config = dict(
    n_layer=16,
    d_model=576,
    n_head=9,
    n_kv_head=9,
    head_dim=64,
    d_mlp=1728,
    vocab_size=50257,
    activation='quick_gelu',
    norm='rmsnorm',
    norm_place='pre',
    norm_eps=1e-06,
    positions='rope',
    rope_base=10000.0,
    rope_fraction=1.0,
    qk_norm=False,
    attn_scale=0.125,
    bias='all',
    tie_embeddings=True,
    parallel_block=False,
    init='orth',
    init_std_qkv=0.0156,
    init_std_o=0.0,
    init_std_up=0.0156,
    init_std_down=0.0,
    optimizer='laprop',
    lr=0.000352,
    lr_mult_qkv=0.7,
    lr_mult_o=1.15,
    beta1=0.95,
    beta2=0.95,
    lr_head=0.00363,
    grad_clip=1.0,
    warmup_steps=532,
    schedule='wsd',
    decay_fraction=0.667,
    decay_shape='linear',
    final_lr_fraction=0.05,
    batch_tokens=[65536, 131072, 196608],
    seq_len=1024,
    doc_mask=True,
    train_tokens=953900000,
    steps=8215,
    dataset='wikipedia_en',
)
Each number is 128 + 24 x the weight over its row's rms, rounded and kept within 0 to 255. Layers, rows and columns count from 0. Numbers have three digits each. The size before them is the row's rms in percent of the matrix's.

# q: layer 5 attention query, 576x576, rms 0.0215, rows 475-510, columns 384-575
# k: layer 5 attention key, 576x576, rms 0.021, rows 475-510, columns 384-575
q475 103:115125146126143112131106127138131143142119158059119124114095158145126125145123117140123139111138109143134134139134119105121167154111131132124135170152112143134121157152128117159107104153138114134114128125099152154158143129122139124160171091145118123133140126086163097127093100126167143127128160135145127150117159132185114148104154093155186150114149148125152125153146134170140127149142122142129102100115144126142130189117171122101184137120152134130118114124131093131110128105140127158121125140125123135135152121152118123161135114095102119133148102128113092157097091139160111112
k475 109:068157143117173112100157075124094129117172117147160125153135170072114125125116157118131124128150137144114120126079149139127139126145116135180120106164116112162111148163146152130115127176096111128096112128145113092090157139146150124131117133158101128127186107138146161093176146124171104144140144134144112121127131122139150144170103108139139146136125126132149136169095143125139112138127187101139084071128142118126143123101182072096131141101116128134141129135128145117145126087124160111109106144097096162125122141139158118101130143130103130121141098154116102078136135133134093113
q476 091:084127138129140123154111105125102120101155119083139141120116114092124091116128130080084130190107133144154113118125092102083090121137168120142093116092144137081123160103133132123102097116165122131148147112130104120135093158133137119125121144107113120094112149161110153131133122158146132106116141133079118150135156116085095118150165146143140113138148096161109135131094113123222157140118159128141153136074136112100133134133095077150079143154147138134093124117163161120168149114162135126101098142130150127141143157057074099118133160127111142098157147123130112137130116133134082144
k476 087:103101143092144144148102135153148138158156106117107123147119105094169116131101113116087123144142139132129124115106098106106093152176149119147107150089136122114133121144104119148150112164138136148150178152134115139124129143126134144112103183136172099096120132126115154139149130131145159105102135113117116129123121121129145132126153105165140141105133092115089130164092117137110169166117130118147202138147141147108102123091122163113101116101144161103116138178151106134166183105100098058057167118161168155091140135112096150093143142121129144121112158099169137131127147093114135131
q477 103:142142115130126110087135115108115114162115088192145123111116112184164144134109145124138108111139149102125164131111176137170146104129120173105143123156167150162097100136132145150143141165124138102102073178123149132086123091140108142139095115113134099132156136130121137139190118098101115117093101152147134104139077102147151120136118146099175101096124144099087123121136138110070127113149110123098138087128131143130127087144094143130140149116107133064151161151113115155122144158171101140134142136135110138114119102134145175125131126155136127134107095126117131114183132105096180142
k477 103:152173157146102132120142132118119058103095141147089151089174129129128161143106087106149119112119134086151113136110144134094144167096139123111175166148136168157147119096121114168047134135131151123102089074128076144111108109128098098137164111117119136123118098098109130140096119118121108156130147106160153112110104160135146100120129104153116082138097137111146149096134076143087128128144149127131147142147140133142126149122111159143128122178102089133126169096118136133115094137170127209146102096152135075134118130147126133171146111136154114138099140171085124144123111130105154127
q478 099:144104123149122133151124135139094128092133103144133163122148094122148109112114131128110108176130147159128158121148125126184066183133117136098131168135136170093138115115108122142156146101144184149115183089114136132102097162165123131118101117120089134106125129130153157171134169122123139053105123172116106112125063142088088141109130161105137127126166106158141147119110110130087157101132150166171183141139112106121104082123116127146129133141144152109100112141144127102120138127127137127095102136115135107126111135130076116100127158116182127130151132119112111116142093120138118166
k478 094:112122135135114130130129130111136157147133170137127103080132083131137128104157071106147134155112055089138119093113115067124158080103121182095131106101109123113175135124109122114113120139153169124125091109135112125141094134122153144095158162118158168115104127132071117110106120122130141120096104154139126102109167108110145138118131139109153134129136118114135139144087127115130108136141112124098134164159154114125111131169125131166122139154113143093141146128106131142115134142162152118116157106093113115130087116149127190149157111161156146148124152116142141150131117127108238105
q479 095:149155135143135150121142132122123119136087124202085130116131114131117123137159130097133152120144145110119128137146159177125127117102154146141140086138130125137123085152120166107131124144129135100096092127174128092102150148138093099106121125128133164127105132112099146142161130148110103125115090109152159104139119149103129107127115139121122128139081158132134111079145110099094134116113077105132122163153136116118159109136079173158110114105129150125148162103147139166178135199110115124157100072138114128126139129090152173118141135169169131139110154120153164098136157120131188141
k479 093:140151109131098122162142138114140139139104141149118106121106124176111172146133112128125126087116144134117137171103153115118109139103128127094125152092120166103146144127141129088141148095148147133164137114128127108152107144134140114122133110154118101135132098101118072160114130141128136148139097114146130141127134141118121155090141137129087102150115132126104097064170149135132140114150083122148088125143096097125127111177103155178125109157151129201108119120136110129119110204144141149173148131159133113146113112122110154134110114108111102123092139126128138128151116124136192142
q480 089:154135113128142173118101116135103113119104146170148135190140122059110109141118095177140106162114152118133130115126114125140158143116111091139096114129126158118135149122129170142140161143122135112123169142124153133160107120123080127137148136113166132126134136161097105137127104138090095131111132138114173139136146104138132140167114134117170131093160142142143140132107148114172111158095148106139129127107159152131134077143185103135113048166118132156137092094137128133151097091148113106141102105150117113147117140106127115065114121145116146129161121090163120116130116147132151124
k480 102:178091117088114079183129109149108179128156108127148124174129147155097081148153091080174146112130148095082118114163103106112098172108140114154115128093100122146115139147139105137120115149123113141167160114143123226158124160105129138145135159117121133124120122148128097116112116123126159116131112093115104142176164157108129154125099085140133114077127167115166142107121137121134101119151137133153118103129129118124094144125177127129116098186094132113079110109083169133130121153155089117084160124154143114110102117117152137093156137162147123122149171104115096153112112131109124167
q481 095:165113148138177142113141118183115110118173121165102161139117142159102138137083116132065097127127154112121176136134080083090147117093086134131141128136103181148119134163121137127152113148108140126145161121096127112122077125089160139169118162098145139114145145132105143108134122133118119145069134114143117133135103100128148131145135124123108101122136145110114113136144131119113110096161113093139182132112152109116085141125115155133131138109101116142108140112113137139138165130142145069112160136181139142144170138114119075112136112127128120146109139126195157087117113088106092144
k481 098:124115124119145131128132126148106138073127094162119149153151133106133129102184124110157158070124139133170140117137129171143100149154110136109157114131192129104091102100123126140144090112118135097131155085112106133137117117108112085126086128114130126125144094091130122138138096165146139122127111107173195148112134122115131125122090115113108154140115139105105137155123118173146190147147124174104164155140099121165097161121108127117101120133131144173146150164113136159180123151112082151128126129142190122143135124113138143113136119121115124143144139131131120088158179151165131167
q482 100:114096124120105100131154175107155121115114153124162131123165103120142118097144144145182139148125121144143119158134180143186110140157137120152126130110137074103146126126136159183125122145100137141127104134151161129126134122150093134089141110144087097138130128137172131097128118089158163123139118137152114137138161152126122126085107157144135152126112105102147132135076153148117146140134140123096121140105113127128148066135172114151115135134211109110157084140131114129086104132124106165172127133092127129149129088147122172123141138118103102103126130098072139152158123171121144125
k482 106:128109092098127131127115119141105145168175108075156159123087122169097102152119113146123099166137126150105124115139123117151127123077154127149073175119101151150140145148156134156101154146150126156123159129108099140139118127148116160124147141147127097129126099131120131117132117129086135127139125119129107118133115138139090135136116102141172154111140099126131136097119149111115119101185131090134102113096174141086113153135144122153148103160119092105088094093118101124079126107163134114124137127150124097138142136135157101134122130160159109114117110113127150134129100114130118106
q483 107:107158128156135103152166149099119158134099155094172133121162106165188108160197137083170128075114118140144078099167147128124187131139161123118154114123123148138167119125154176130132138130135120113127113140152126091129165133158094103111148101117141140139092136133163139109128126130191132117124136135145084139137094117161140127122110140119113147152111109130168125131083131131145096142127087133119135150132144168155110081134124121168111154175163123134151121103141120135123104151134113130169110130095107127104125115137090169146140115111141127107148099098131119140155102106158138154
k483 106:143119123122182131148107112166140139126125148145119139167081133158097157142136090146117144090181145155134162117109130074086145090101180163163136103115121128116100113151158096110113115100168109125137129139154125133144147164089149123106121103100124141134142108131135114142112107139091122136101137136136150116115142119132168136123133082128115111127131134103121145113120106126102108127128136098141133112158168162137111139153135132124146115167113168090118149100124146110143101183113144138148161102049107111103112099134164144060102145096133140148116138175154104137108138097109116070
q484 100:163140146149105109145103146104144101157118161132169113129125094113132164095100146137208152162090109153141106115106153143153098131127154109161122134125138105123161150126123151182126140116127118113110107113169129168120096135169108137106139115107099096135114133155118100177123138105142150115152086181137110096128150169092131151156141140130130161125178109116091135129103137125129159148118161148106112150110109153124172083117127070138104079135132082090147104169157090128091115142145118159118099101123122103139146100133126160119126146130124157096119144067071128156125098173132157067
k484 106:138092096137148122128120158128164137140164154091167128123146156124126121111088115143119086182106137096092092138150079148105102132111114090102103176115097129123128152168149124174126121128155108152150125113115123160132134132157146141104174165180140096142129155127121144092102098093157151142123134133140142144138103159147102145165140120176121126125134118142141148098103158125141142108137171100115114141078148137107149129117148129166115113168153120111121080090149149147107148104165117097108160152204131137121155141131156099128161126165116127111119095118125116142149077120132108149
q485 108:143129134116115075139127171085145122126121123115142140107111093136095122147143159101169155138128105161163110180137163175143119150179166090123106093122125118104158123141111145133169116130136134121142062163112138143126118111149099137171148107133104140099102138116132134135085116093174086100132072161144106103135201135104112136123125133145107104136109140117134177143121135138104137138127146141100119111113102125149178102143169134116114141119157130136159106123143109115109118159115124156151134129089128150147189111122135146176062127112157126125159121119101131144148127148144111122
k485 107:141132077114087126168112154118127175149167138128156124145115124165111126147096094133090131143123117135115115112120087084109105150091111113107126161146095141120091163148145122172103142144140149182164127115123115147130174165146125162116134126141134137095118144130136134155101129139110156144147096131098096070128101138102113135138173132080113153113166120147103092073136133094134099099150092129154095129098143086109149175147113143155129138138108109138107097109083143115101139109162120105160110127163172129121135101151129107136084137149122146143148110128104110162128085127109120149
q486 102:120126097114132150114103136183094120127138099179087137117095180148119146126127141126055174113158163106119176122156097134129105137120132159151141145120105133124093148146115110058153131135106073109125171122113076152166156127094199146158151131116185124112111121084117151119117113154118138144120164127152161141094077091156142105120106117148115090148169145113122123124163109123146115117142140129093129095131117068124105170117103116100143124097085121127130157106101136167142122129087144105054119143191138146142140166081162127110091134118102132154121144170151158115148094131138105118
k486 108:118130175125100138141156140169085077179132113116102160081141123131134122159108171117137164130113121121150118105124159111150117131202122113156158134151163142108145104113120133119119115127136135095105128116157133108118098136096116140165116117105111126133163145150126154170184129136121158105127144153070127108103142092126151113093140152099138143119159113118118081152163111124112133123121113168178176107142128133130158137147113133125124153101079096118137135191137100118118151134109151156129104111078099151105103107107100142168114124114135144134103139158141142121101155170108133142
q487 093:105136128154092129158113133092139143124126135089137114114138131102149132118132104205179100146121104143169121136108120089148121167119156108171115132083120126125103134160127145149124108112160105144109128153126167105089129132138101140118115127142136142148124106149108111140099103161149148154094042147142125090127145118148145112121162105150158148145135146133157099131148158167101134168139101075132131176127153153127179121127146105140097144136145155133118113148146172113153081126155080145117149094105096127132121121159122131075168123146119083092159139115103155141119163136135176134
k487 100:142141092133129102173148110107159133103127125115134091178143127095143152116130115134158123119125132121083136169157085141139103135111116084107122180126094141122144132132154127141148135139080134115130112124120110118163138135154151134109114115117126151108135084145152123114147112117131123118135142103179107130149118158124064118141132109121135119114124134146152121133098156125129153123098141140102087092151106099112054119102133095117119119157164129142117090097108139124148117096115111130141100139187208086140110150153154115143133132141140120114138127122127137136155102124146155136
q488 104:120128099120117102179170149050157114128101152137148126123157101080176130156151134138210120169123131126150069143139167125162118132153131121153131117118160085131114129134136149140116124151144129107100113135146187117113134079134091136104131126128119132156114132123095126129136097101175126144146092151122086136160131111127142113172104118126122167140098148148126130138125132128131143155105088157105136139114146148143149114146129102180128141144160098080180122117121135154120124144152089136162121122068082130161120148104089154136153127131142138105151120088099095166123137155152202126
k488 106:126075085130167115119112097093151159127146118128192110193135142105099128105138103136131108156138144142096138138131085138107120154076123128100113154140068133146083150145189149134131112107115103127138169147115118137152124130167147129096134116159118158135130126125152118112110112117106104106140129100186094165192087143135097114178123096143140100108140126131149120131077152151133111136133183104094091129087110148174091128099143114098126095178150117172076103073113150108094104116157105122158148147168172091134126120144148125127162113145116117088133117124093103116125099137126123134
q489 100:123156124173147148140117105121107144145124133117135139142166166116119110148152111086134117105122128113096176103162135126096166109132135110176106147124094137113121142133164161124156173107111146132152147125138114137129156111119143108104113109116185157137120120136144110153150119092147137069134171117133141124124132109117134124131097081091137127143120123142166106152078109135142147179152119150152145136128165149154112184133121126151131142124120135174121181145113152113141131076131133093105147142168124123121108141143093136138123100156130142123130116152140099143112137096113062145
k489 108:135141101138102151117137120140115158114146157139107159130101143138097117112111054117128095104097137149130142150121137099152127120128138147174157150127144136129110132127156139055138138117109178129134130129121095136101066087113124119089134143109172161143133113122100120147190135122151143106133132125136122103090144131127145130118136128128142120072108128100109151112117113132130129136125071187125119098161148135089133164131121143117129138105099110132136176151128142124167103152129120111082135118094152092128129130134129140098122163126124135128153155110193114157128165099158124120
q490 104:143138118112136085142138182103147135167069171106156142098177111122151085159120165128146134129119110141185109155106157147116134122159140078151122127131169095103142143143137195132114134144146098125118098173152141155115125097157081115106168123138120121139084128139125112136146111100161083110133118130159144149136173140142089152167139146126099141123136172129171153157107148166135131157130100128088115124121144112155226132155140106144117135133172168129159124099145083108113119133139101132137126132090074187121169137126121152156105112123109112103165134089113105145141143176117110151
k490 102:108122082131160094160145118120133097112136110114172078159122118127149143126112097160152085162123146130120125152104085145098141120085117118121104130143100123140147130165168133175145123122120100171143118121093141129149177115145163156137170106153118114158144159146155148102118102105135097159137105116180125117137078169148109121138135128135133108146154127135157149106103135145147131130152164110082095106100113120116134115099147105116128086111136140116115103088128133150101127099132112145133136142156146115141151153165136106128141100136123121111118169117111109127129096106153141129
q491 102:111109144106133141102111145156154127140156157113127082133113083160136136132137139142090173138104106142180142146094097094155137090151149122101114154113173112093130160145124161161095102108122109132166144118150112180172100129128119118119189127126077093140119094106098154127173118122092128114164122169109131140126116136120121137183141150155135144119126144130120174165162122109135093122159119132109103090134178097104168109156067104080126135151114144087110136154138121139134134120134118138143119131131155156153187127115148140187082116099106125119185132121157096132126157148136105161
k491 109:115114157096147118130112118118139082148123113140160152123150158109112170149106165171115131133163144122104093094136125140095134142113115105115121119149177125159178146173130112175108117136117117149085146126112127099115149095136140136124108148154108110153140135148152122105139114111140091172116141143117096129136064176134147082139105113145149121128167109119131127086099171110092160127134157111110148069106153160109113112105156194173155134104146151095172075089135196135135174072157164140135094099136146156126163151115130096138121143134167115116092150120120103110121129094133110145
q492 104:153147103112105144110132101114134110120129109110118144078101133139133181136079131168150113144150095079123118158127110154139092125163149164109105124121141108159135111113118113123130134140131124135106112106121140124166106119083153169119126168133141106156111148144130121091106149138119068171130151150137148119126126121122127119098096129133168105127141182096110090110147135134149124131132139131102137147162128076097124107132143126108117111108108095114169121078124110159138138148135128200119093127104115100143110157102161104119137113140096106124098138126134215138155105123133146083
k492 116:122111151139133107084137153125106104187133129122127137163175103122159147163148163159155139153118127122178098156128136149097115114157109111140149124122109140125095124136132151155119114172153151064132129088122143132111156158129113130160090129137100094115135106119153128138119110139097138129100117132068116112186134104119136117130154182094132195160115126167116093131163134120124104105103111149150121151151106092155156136135130122081129137113080112136114112129131114133109122144110128127175161117115108144092148096146118127119105108151157125096080108166109133144119104124141119171
q493 106:104131136150147115196110125146089141094206120104121135131125171132101132096132127119064106117128153130080161106123100152105123153137140143124132110127113173150075115128139118094126115106119131168123108115122104121148161130131173143164145138154194142127167115132139154120143143101128152118123112083102136134104127104164135122096119081128123107174138079128125114148125123099114195117118157136127149169100136123129100148144159127120143199150132152133119138118129150154140163120123144118082137137145143124111122130143132106098163133111122140146128093169136150120120119128087097113
k493 103:124192134115089167113152107127112133141126132136087112126138162148159117136150117113136175109100132110129118099116172111120126102170114177144139133127124149092127122146093123117123127110139147110168127134191151152139115131103115105108127163117131118120158113144134153132147147144208177107120115105080133073099164126100113118116156130116139111115106125127133121163175115148133129122119104176178148098174155088117164118132086146078125174116090102121126133177156098112160112107098135117088124103088110150095073107138081177139113125102112120141133130125143123150117181122125143148
q494 088:165107104145138078094104201149159161182088167101133104151145098144104096120126134125151164083104115148108097120132146152120156120140143125133126144135104096113152148164139178104110134135127098087128098137137140121130137156186117132131175116121081111138133106107151107173119107101133134068132130121133150151146154155155158163146127104101143163101091119142145149165116113138125125115114089146137084115129113137157164164123136109130153124120147129136098112159127082111109123145117139109140147136116097167118159127137133180170104134119141141129158112131090075173100157168137147155
k494 105:088102082149145126135121105123140122105126148132142090099106110119119142110105079175124086183132125116074121119095069121122143109080142122112092140109118168141143119169171128122136125099112126173108129127114133116111113102146153140126168106156098117144122135149112090114143128086136096154162121134183106149124115143153124109167088109126157100138147083119149169110103166122117108137128169103121092127101127168099093139126159124167168104146168156126148083112130123108126134115137132120111118159149141108171145177099131111092141137146124139101149141101142127132108096136125138112
q495 118:154095119131134185087113095188133142095136086102086132118078149154088142097111096176107132168126116096113138136150074106158073105130130113120129152102099137131100159135133098122123111131121108146158148077107102116133102133097192180120131146153157087135152145118154125113122115160132165147140153126121127150112088105126131143115148112109158155092163129116090122116143131141111144124157148106119142114132123123117134167085145156112128125086112099099113109139134174142139148116126133110099149137113149123137132138159164099106163159119126120158092117143104190134108094100086120128
k495 112:131106143115164160105134141153118105136144130119062163093150129124145117116112201115136147142124130137155108104166150106169153133170112120148148104161148123145128112116102162132109123130110138127098107122118126138112154169111133130133137084134154127124146135118137142138145170130120114135104198152104157140123134107111167127128104120097078101158140133127095113156170144074106158121163075165109157151167128158148164095129126144130157118100069127115148141148143139142133140157127161136175128124123111143105137134095130111177132094136183155160077152127090174094135115148127137114
q496 096:094156121118096154166130102120129106108151117147123161133150153124118147116092117106121116139148132153161138123147108081127119150115118130147150111141153156134117139088103070171126146107103149181127178080095120132138090144133129135128102149170137130130173113151119122148130131143092129145110126151109089103103090104111162123114157134127116100110146124141121111118132152159120136109120151126177187135138162109118092069129103170127117130115093130131097136161152187134130187082171151136130106116126167137123079116104062080082126115110126090172153121112154159116137126063116109142
k496 102:159165165119128142119120119134115149117132096164083175121112160108114090111159144062128156125126105116130156110120153114135169144121138146109148082148163094144124129131092131114100155127131163114104111126127099097081099106074129126127123130099146165124143106121112110128120187146125162104116170122120131140095154122106144139097114127113139113101089147112148130137114109125082130127158121153121158150143139147132124109136088112135116134145108133093121171154120127124147119190108117125136121101117139082107089110112148146137174108094167141167126118163106144116169143115116127120
q497 089:136127135140111107146142145103111137166112123126075108144124154147108132122162135158116144102137173095123146106128103132160169102105132158137135103128058104121168109112129114083142145094101075094102074132148093120137162144100126149137166117115163095105161145131097089123104152104142152157166152106173174130124140171174152149123087111124124112107143104083119147143156106139144074134149103127124136147150101086119162179133140088083140111121122135154145128144084108119143128112099158104117109126165135173139091131175147121114173110141107145139106113193108116130095162133118133151
k497 081:133140135150108158115119138147122146205093144141105119091145129134107104107131138176139141132117119184122152095206121149162125137110143140150142143177117219159130144154128132090167138140103104126128120088136120087098134157165117085121159131091096097125137133140116088191120130136124134120103091143109118089132145099103118111112101164120096142130135159145125117123137132116138104095109106179146081135171095124121127134138131083098138173090096078110110119103135128165093125093114098114112108118155101157148133130140081113090086164130140121150107114094136153143102087148102165117
q498 093:121173137098081137158139093085146122107139116164127134114131160109152176115157142073145129145138199127104157130124144149138142121113097175120140100140140158156087118071133110146150155109106171125127129140105122118132104115096142116126116126128172169153114100158100167113149152121110153146088093127110096110132083148096166105123080126122120070110100138106102123119119136093127128102146127120154161147120112125112077051158109122133113153137113149132131118135124182127132147145165156153176139085154110059101081127133125115142136143141131112134127157122158132155169113100078138108
k498 103:149149129128104204122118137128124117091123148144086140120127140131139112107167110110129192086095095141129102080158150147125143125122120117086170133119116155105145096135141127111081111125131135096122160106140083119116100107110113098080115175077121151135119117111073124137152125118095141084067159110129140131134149135112128118112129123131102114131107179108157096163145111110141147114126129182153141136140107158128100122109054136163166132175112120121164152165142121128148087153137130129119131105137148107112078100099124130145123128099134098135134115136134119095137151127112186141
q499 091:130131124157156144133121172153149139118129136092159120121118150089124093161109120107141157152096105149164076133121109092111092120147146115140128132129116115064139165146138129137115083132137121109148140135135132147132077103146116100108157117101098087080138111122153081164106096139134144076149145193112099157143154100103112118150159146167168149122097145179169090157131156122160129145130139140107151104089143105140150141124168128095124124147176119143076154167152119107110119107197092105090104112059140161146109131083104133091080157108134129099149093125105100147140113117142101164
k499 076:124083148087141078173143130168102090145135137140158105114113106081134144131086140119115132121132112107083088130087133106134121171141143111108114157115155080135152110110142121149117104099104127159132120118104105183148101146154191152152119110111107157102115113156187159107152099127142123114142142127144087137139100129159112134127141120128155137111136111129146180113115130122103144127107131139114167115084117148120092124123157163128123092118108152117129116144119127057120117123115111164102133106135175134075129136135136144105146153148149145125122136135120103132137135119088066076
q500 094:173161136104091123142136077076128110117146125158101137118132156149129129112128136129106082122173148114125139119132138149138174114075121191098132119120164161183131096080123095168151171113111127111104127096144152147125172133105125125133123111169150154167140102141111159093149157118069130181103103091137137102100090130130193148121114119111122110102111144075106144115124121128083120101138127113143158142177163142092107080130136107153136152094102121139154126132113152127137125118102187126141128122116136117136130129181134118142132070146139106142095107147163122122145147137121168082
k500 073:120126154140131162097134137110133128133107167142120149117088130136116112096170111159092146162129103159168130135169157153120146123122165140126160116140072113133132164127102120094098112137166135138114145136149128131123112117117075099094151118098159123132168114086060120152110148172155134145091130131126137126111125127129180110131109127119104131138076145121141131098112131123140114139156105148148109122160123110148161125136078081114161141132142114135141188139165127131172118173127093120121129096131092134165117086125119131125088119112152103156155099117114110132167142144137189164
q501 090:159158114122128105089117102079161102145098128205089119123158181171133126122122124153156098101133107134091136125104127176147154125096147155101139089114149136168133124114121119172121162121111158123137109140124160099111178123101111118137123078145146146139125124146119140127124126107115140163093073115129140078095099196143136103130119141141113093125100168100106132098157144111122129102195091091148100156173151148101103066149108128168149175090108156136166161115105108168143118148091136142170152112141094127094162068166159105150111099139118085120084111134161152118172158114109186139
k501 086:090090112159114138137110136095131149146099114161123134115145136180095141112158112153104127085110132122173147123096152143079127075142158150110166116158115175124096104102136108105103112076127115103126086119153094151131108110131081082114120101138152103109170122089103134124104146137133090138132115131152154102083137121123182113098108148123081136155087131129121143097141119149110115140171117125117144123153104107127174167158131083119146148141127114167127142165133143143130154187138121136141116104114102109165116113121102075113092112093110105125135102151121101163118140104141122106
q502 100:113119116136140127088125156152104148132142162083140104127122133113074140131130131174119143131132112110144109146133123120133122147116159097135100173151094103107137168158147132118100124143153129135142130145123137158155136127144128177135136105109099117124113153114201078142112103125165104108154168181127136163134107127138093131141128129149160120103163141136184138128103155145151106161131144155116095105104132124158144217141180116082109136144150129157158152127089090096096122101131104112126143141119130153149146111172138118143084120107110117108157144128092097141124097149178123119
k502 085:133102123098197091127109107164099088122125102117157147159121123109139142128084152149128091138111142141100107115113117106135109172138094105140121149162152109151125103147171126184125098135077146141098135136143161155132141151165149155126122117136084141128132124140151160132160113160110097136123136132132090174175119110135115114185104125120170139118153113144135127131107140070103113127119158121112151094062142196122124142085145149128140130094088126142114097108085128129108138091117148150121102150144107130101148126159160127108168175136148138096108118164110102111113146141126080131
q503 094:162170168109122142122112087087128129118105104160119139149169155176158142143132157138158091122186102143108117114126135171162169124123124175100158100148163161192123105107096145145171172114110164143090110097140121130108176137102083114128113108149153164138118118142063125110139141147109125146142072111135135111110106133140116120129130107114125125141117158080100139148111125125083131132117114117146133128159113153099113071114116118162135128062089166152135124126092149153125126161082137130136149104120124161095146116156129128141143110128141124164097104127174147106155151109122138131
k503 080:129149100118087104110096111077151136121109147158121115133136134156097120117162103109160162133166115134121136168111129136132141108117121138117151123141067138146141100124141125062106166128151123080159104137146140115149141121146105099140139081128143104131127111102117147122121142127166118162086107104151179123121166136123156156078118113126110127125120133145129167091112143130126120141174103132099076141145141083168152119170142105144104143181173131141133162110120127153159095176161128129156133086135106098159103129120117152110092065128113083085140124135128122162133107121139186161
q504 098:139142126133087126131128118081124128120140113179097120159141145127125159128172148128151112080135150124095157115130120148137137096156124131135138078139136137161141091099120108116143129109108152113103107129124112119129157104126104090124118124134150151143139109148087160133145171130114123131115082081125153086121088127115183118126095138116083070157090134097079138120118125118105128100130108111161148153185105136099128057104086120167153138086112133116136148127125147168148138167086131160167137109144110118096100120131144131101171114166156119126083135133147154117138170129098162128
k504 085:136140097169087139114132145087132159151117122159130113115162166171131085113163125122174155134107117124132142159156151158131114101103141137100133097110097172118146123111141122107097139129124098108141122102134139115110112120150106116122166135126134125142096125102087117118120115141132127132102097112160162137120134146139093126112135126127073113128089132091142172120126117121150122133149085109135102150141109110149134119184107101129113126175137117151123132061114116141124092181161129116144157103148120104134118101107136119145112084149120101136140125134132151142142152154136173123
q505 109:161135138116117136079123127106165138145137129117087092109133191177097191140139138138137115091159102099140121131107138127171134133125124166120156105143100141113122143099122108141147164163144131129138092115119139129168152109116108132128166129172125133146148144095156089128091125113139125149096121145106164126123094155182176121128071116117150085091121152116157123136148136141135104138153097108105115145163121122128106152147172123085133116099130125132147157120096093167085129143115128166128172113141133131114107088194149101115145095160113125148095109137101133129131139128143130104
k505 098:153148155102151127103181144135115117106163132120141137121159149117110121125140190105154134119105142147125090133147136153150127138134091131130160113166112113170121120107182155137128124082088081081148112099103112154126143124121117133152107106106088131145147148122136139141133112102132134106103145119148137144143135080149128146121111139105105116134130128133113128118140143091129083097139148128120095123099081140137142130144145093152109125122082068116143115119113131162090116121147145141177138152150088123129128139139126134112163129139162106097092096147126102149124143166129102093
q506 092:129092132126155117136133150148148160115145157073141118150102130071082113127094089110111173168092128125137110143121110132091132103139160075180100116116121102079120150149161145112117079132142109127199128116103117115144086114129135149109137115111132099114098130117129129134102106121157145096144196148132121155141174112132094136131154155145144166130109138172144143099098124138166119150122151117103101119096116140138153154134154135130127137182171120111083125133154123102125124102158113125099155155112126113163141116095122142148102166108090141099166111107104088150139076165113081141
k506 079:119078112120166144169121091161157109115139123113153124145088112112167107144101120103105138128126131123119138122138075109116079165156110098137107146114166109132120103131132105158154112126136134183113156141130134155123137153161139162104115146110120148122135128161117135103133132145123126137141133141107092172153073114108102099149153137160146124169169104157105123184142096136140160140139153114160163125065143156099095143081127159103143108117102151125112111135163113118150154090131125124097118142147195178106156122127120147125133138121127158152150135102102097135122140093113071118
q507 090:106099105148145113130125208160108122125137148069163122131099108105084119128121105139090142147099121150139106143135091106102105134139178113139117164110112148083153181119135160127089135148141134139163152089136139156177114123130150133112136102092102072102118140132167093138101109118183118091126194165134104148162134111139118133127161116144157143092131103176148120143114120154163144169131153143127125081093148120122169177152140131105115153145140124109098145135140107114096123081153141121096140149131138132156171132109073111141107149083078151088148152129100121151114080150142105136
k507 082:090088149086159100168108099163124115126132078112135115111117117079151118158118134158077134128133114155125121099103117115134139126130125147132138174151162099117117141157127117153124121152098127133097167161109128159139171162161126140128095152115118111096126121136160160158192136138123097112129136135094058131149103122153117130147144156116178144117148115174103107177148137120109139131092125144147151148103136147126124149087151173119156153124125136089109104157128134136126179096107104091103107146127151139114124130128147131102148140117145166149117139107124113120143125124114085104
q508 101:124116156156119160114112088122086136151133133188136126110128063130185115106118133103120094094111163142125139124151134122110128134118123164083132169134154142137098123078121142129129127139106179109078148130125139169081135123148091107117131154133106121136146107142099131125152148166039117149120101110147091119144049094119132119131117146097138128113149112095112141105101103087078113122106138143168169140127116136126097124107081152169115063142100108126157117136155124122135161161126136158144119145116135110121128156139138138108156126125141119116100145114180139084115156132148162133
k508 098:139158140114099133076096154112143111125091128131113117122142107169147202131157099166145110103133114094120107144136182128164105114110152096059144156127095182086184131127079097105077116181154184125131143077160149090074123108136121123095164138129142118142133124103097091147112143133108133168114106134140143118125107140118128139113158138141120146100123132115160107075115144107124111132165106120133144138123161113132129119105103169160137126147160130146108167125134148137146129141120136099109140121141109127134141115127112142159108119122110151127129145125155149110156094097146208137
q509 101:122184141170145147159127100126162102103118097137097140145116091079139108144121104137153136145124134151090163115129138139096102139137113119136133129148159154117145114134086134135137105130124155108137144167146151089083110132143131096141096102116116124155111077148092133178112117104133144129133087127158111094123174137073069131106149129104101171124091150140110106092154128123099170102119122130164132147163101131073127070130108158151136123097129156094141098116164133111174117156157100139156111117118124108132123128108129147142126147087138132162102144113144165102128141097100165144
k509 102:112161118142097112127098139117141163145151126126130100112114110122111124097140062116116148109142090133118144121108119105157104095090137102143149121060093132097125140115118134086156142140214155158130093144080128112126088135134111124113138107164131124114167102109131104118113135140127141127160107121134142131133135192121152111122122130129090130123118161148112118133125122149145137173146111144151099157149131096139127130147109125129145124123194173135132117174128117098158090168152128116137118098110155130160117116141124132131130097142120133133132138136118155092112101101128149123
q510 097:170105155134119137113158141163137120133150113144098094139100090101122115111157118088114152135134131133149108149144120108115112133110129159130137117126126104070147096131115146094125111137121142090121115154155096114093127141140144096087123144105083094142116122126157149168127105125110192108119144160171143093157131147095142121137158103126117128119107151190097145130165122119116129114123108095103144113178092143134153075145118161120155155107119128085089124149119127119098138174144117153153166119139142113092108139064148190115170138154128134141119165123129155109137148133130101126
k510 104:118164109118131152169134136138177110145139094114100147080078119143141139127137104112104161154113093114108116116133085108100127132148134127103122152096128129091192140148131114123126134138166123106154121152129159110116091157101125122154114087151125105153092132128108104108103125124127128127131102131072128115107119165113098138087144120148123116147140154125099115128142107179142150139089101118138133135152111120117133153183105175172143132151162137144082119149099133084132114123135172129139065127119134167169153091136127126132115119114114149127083165115123132118150108128109168153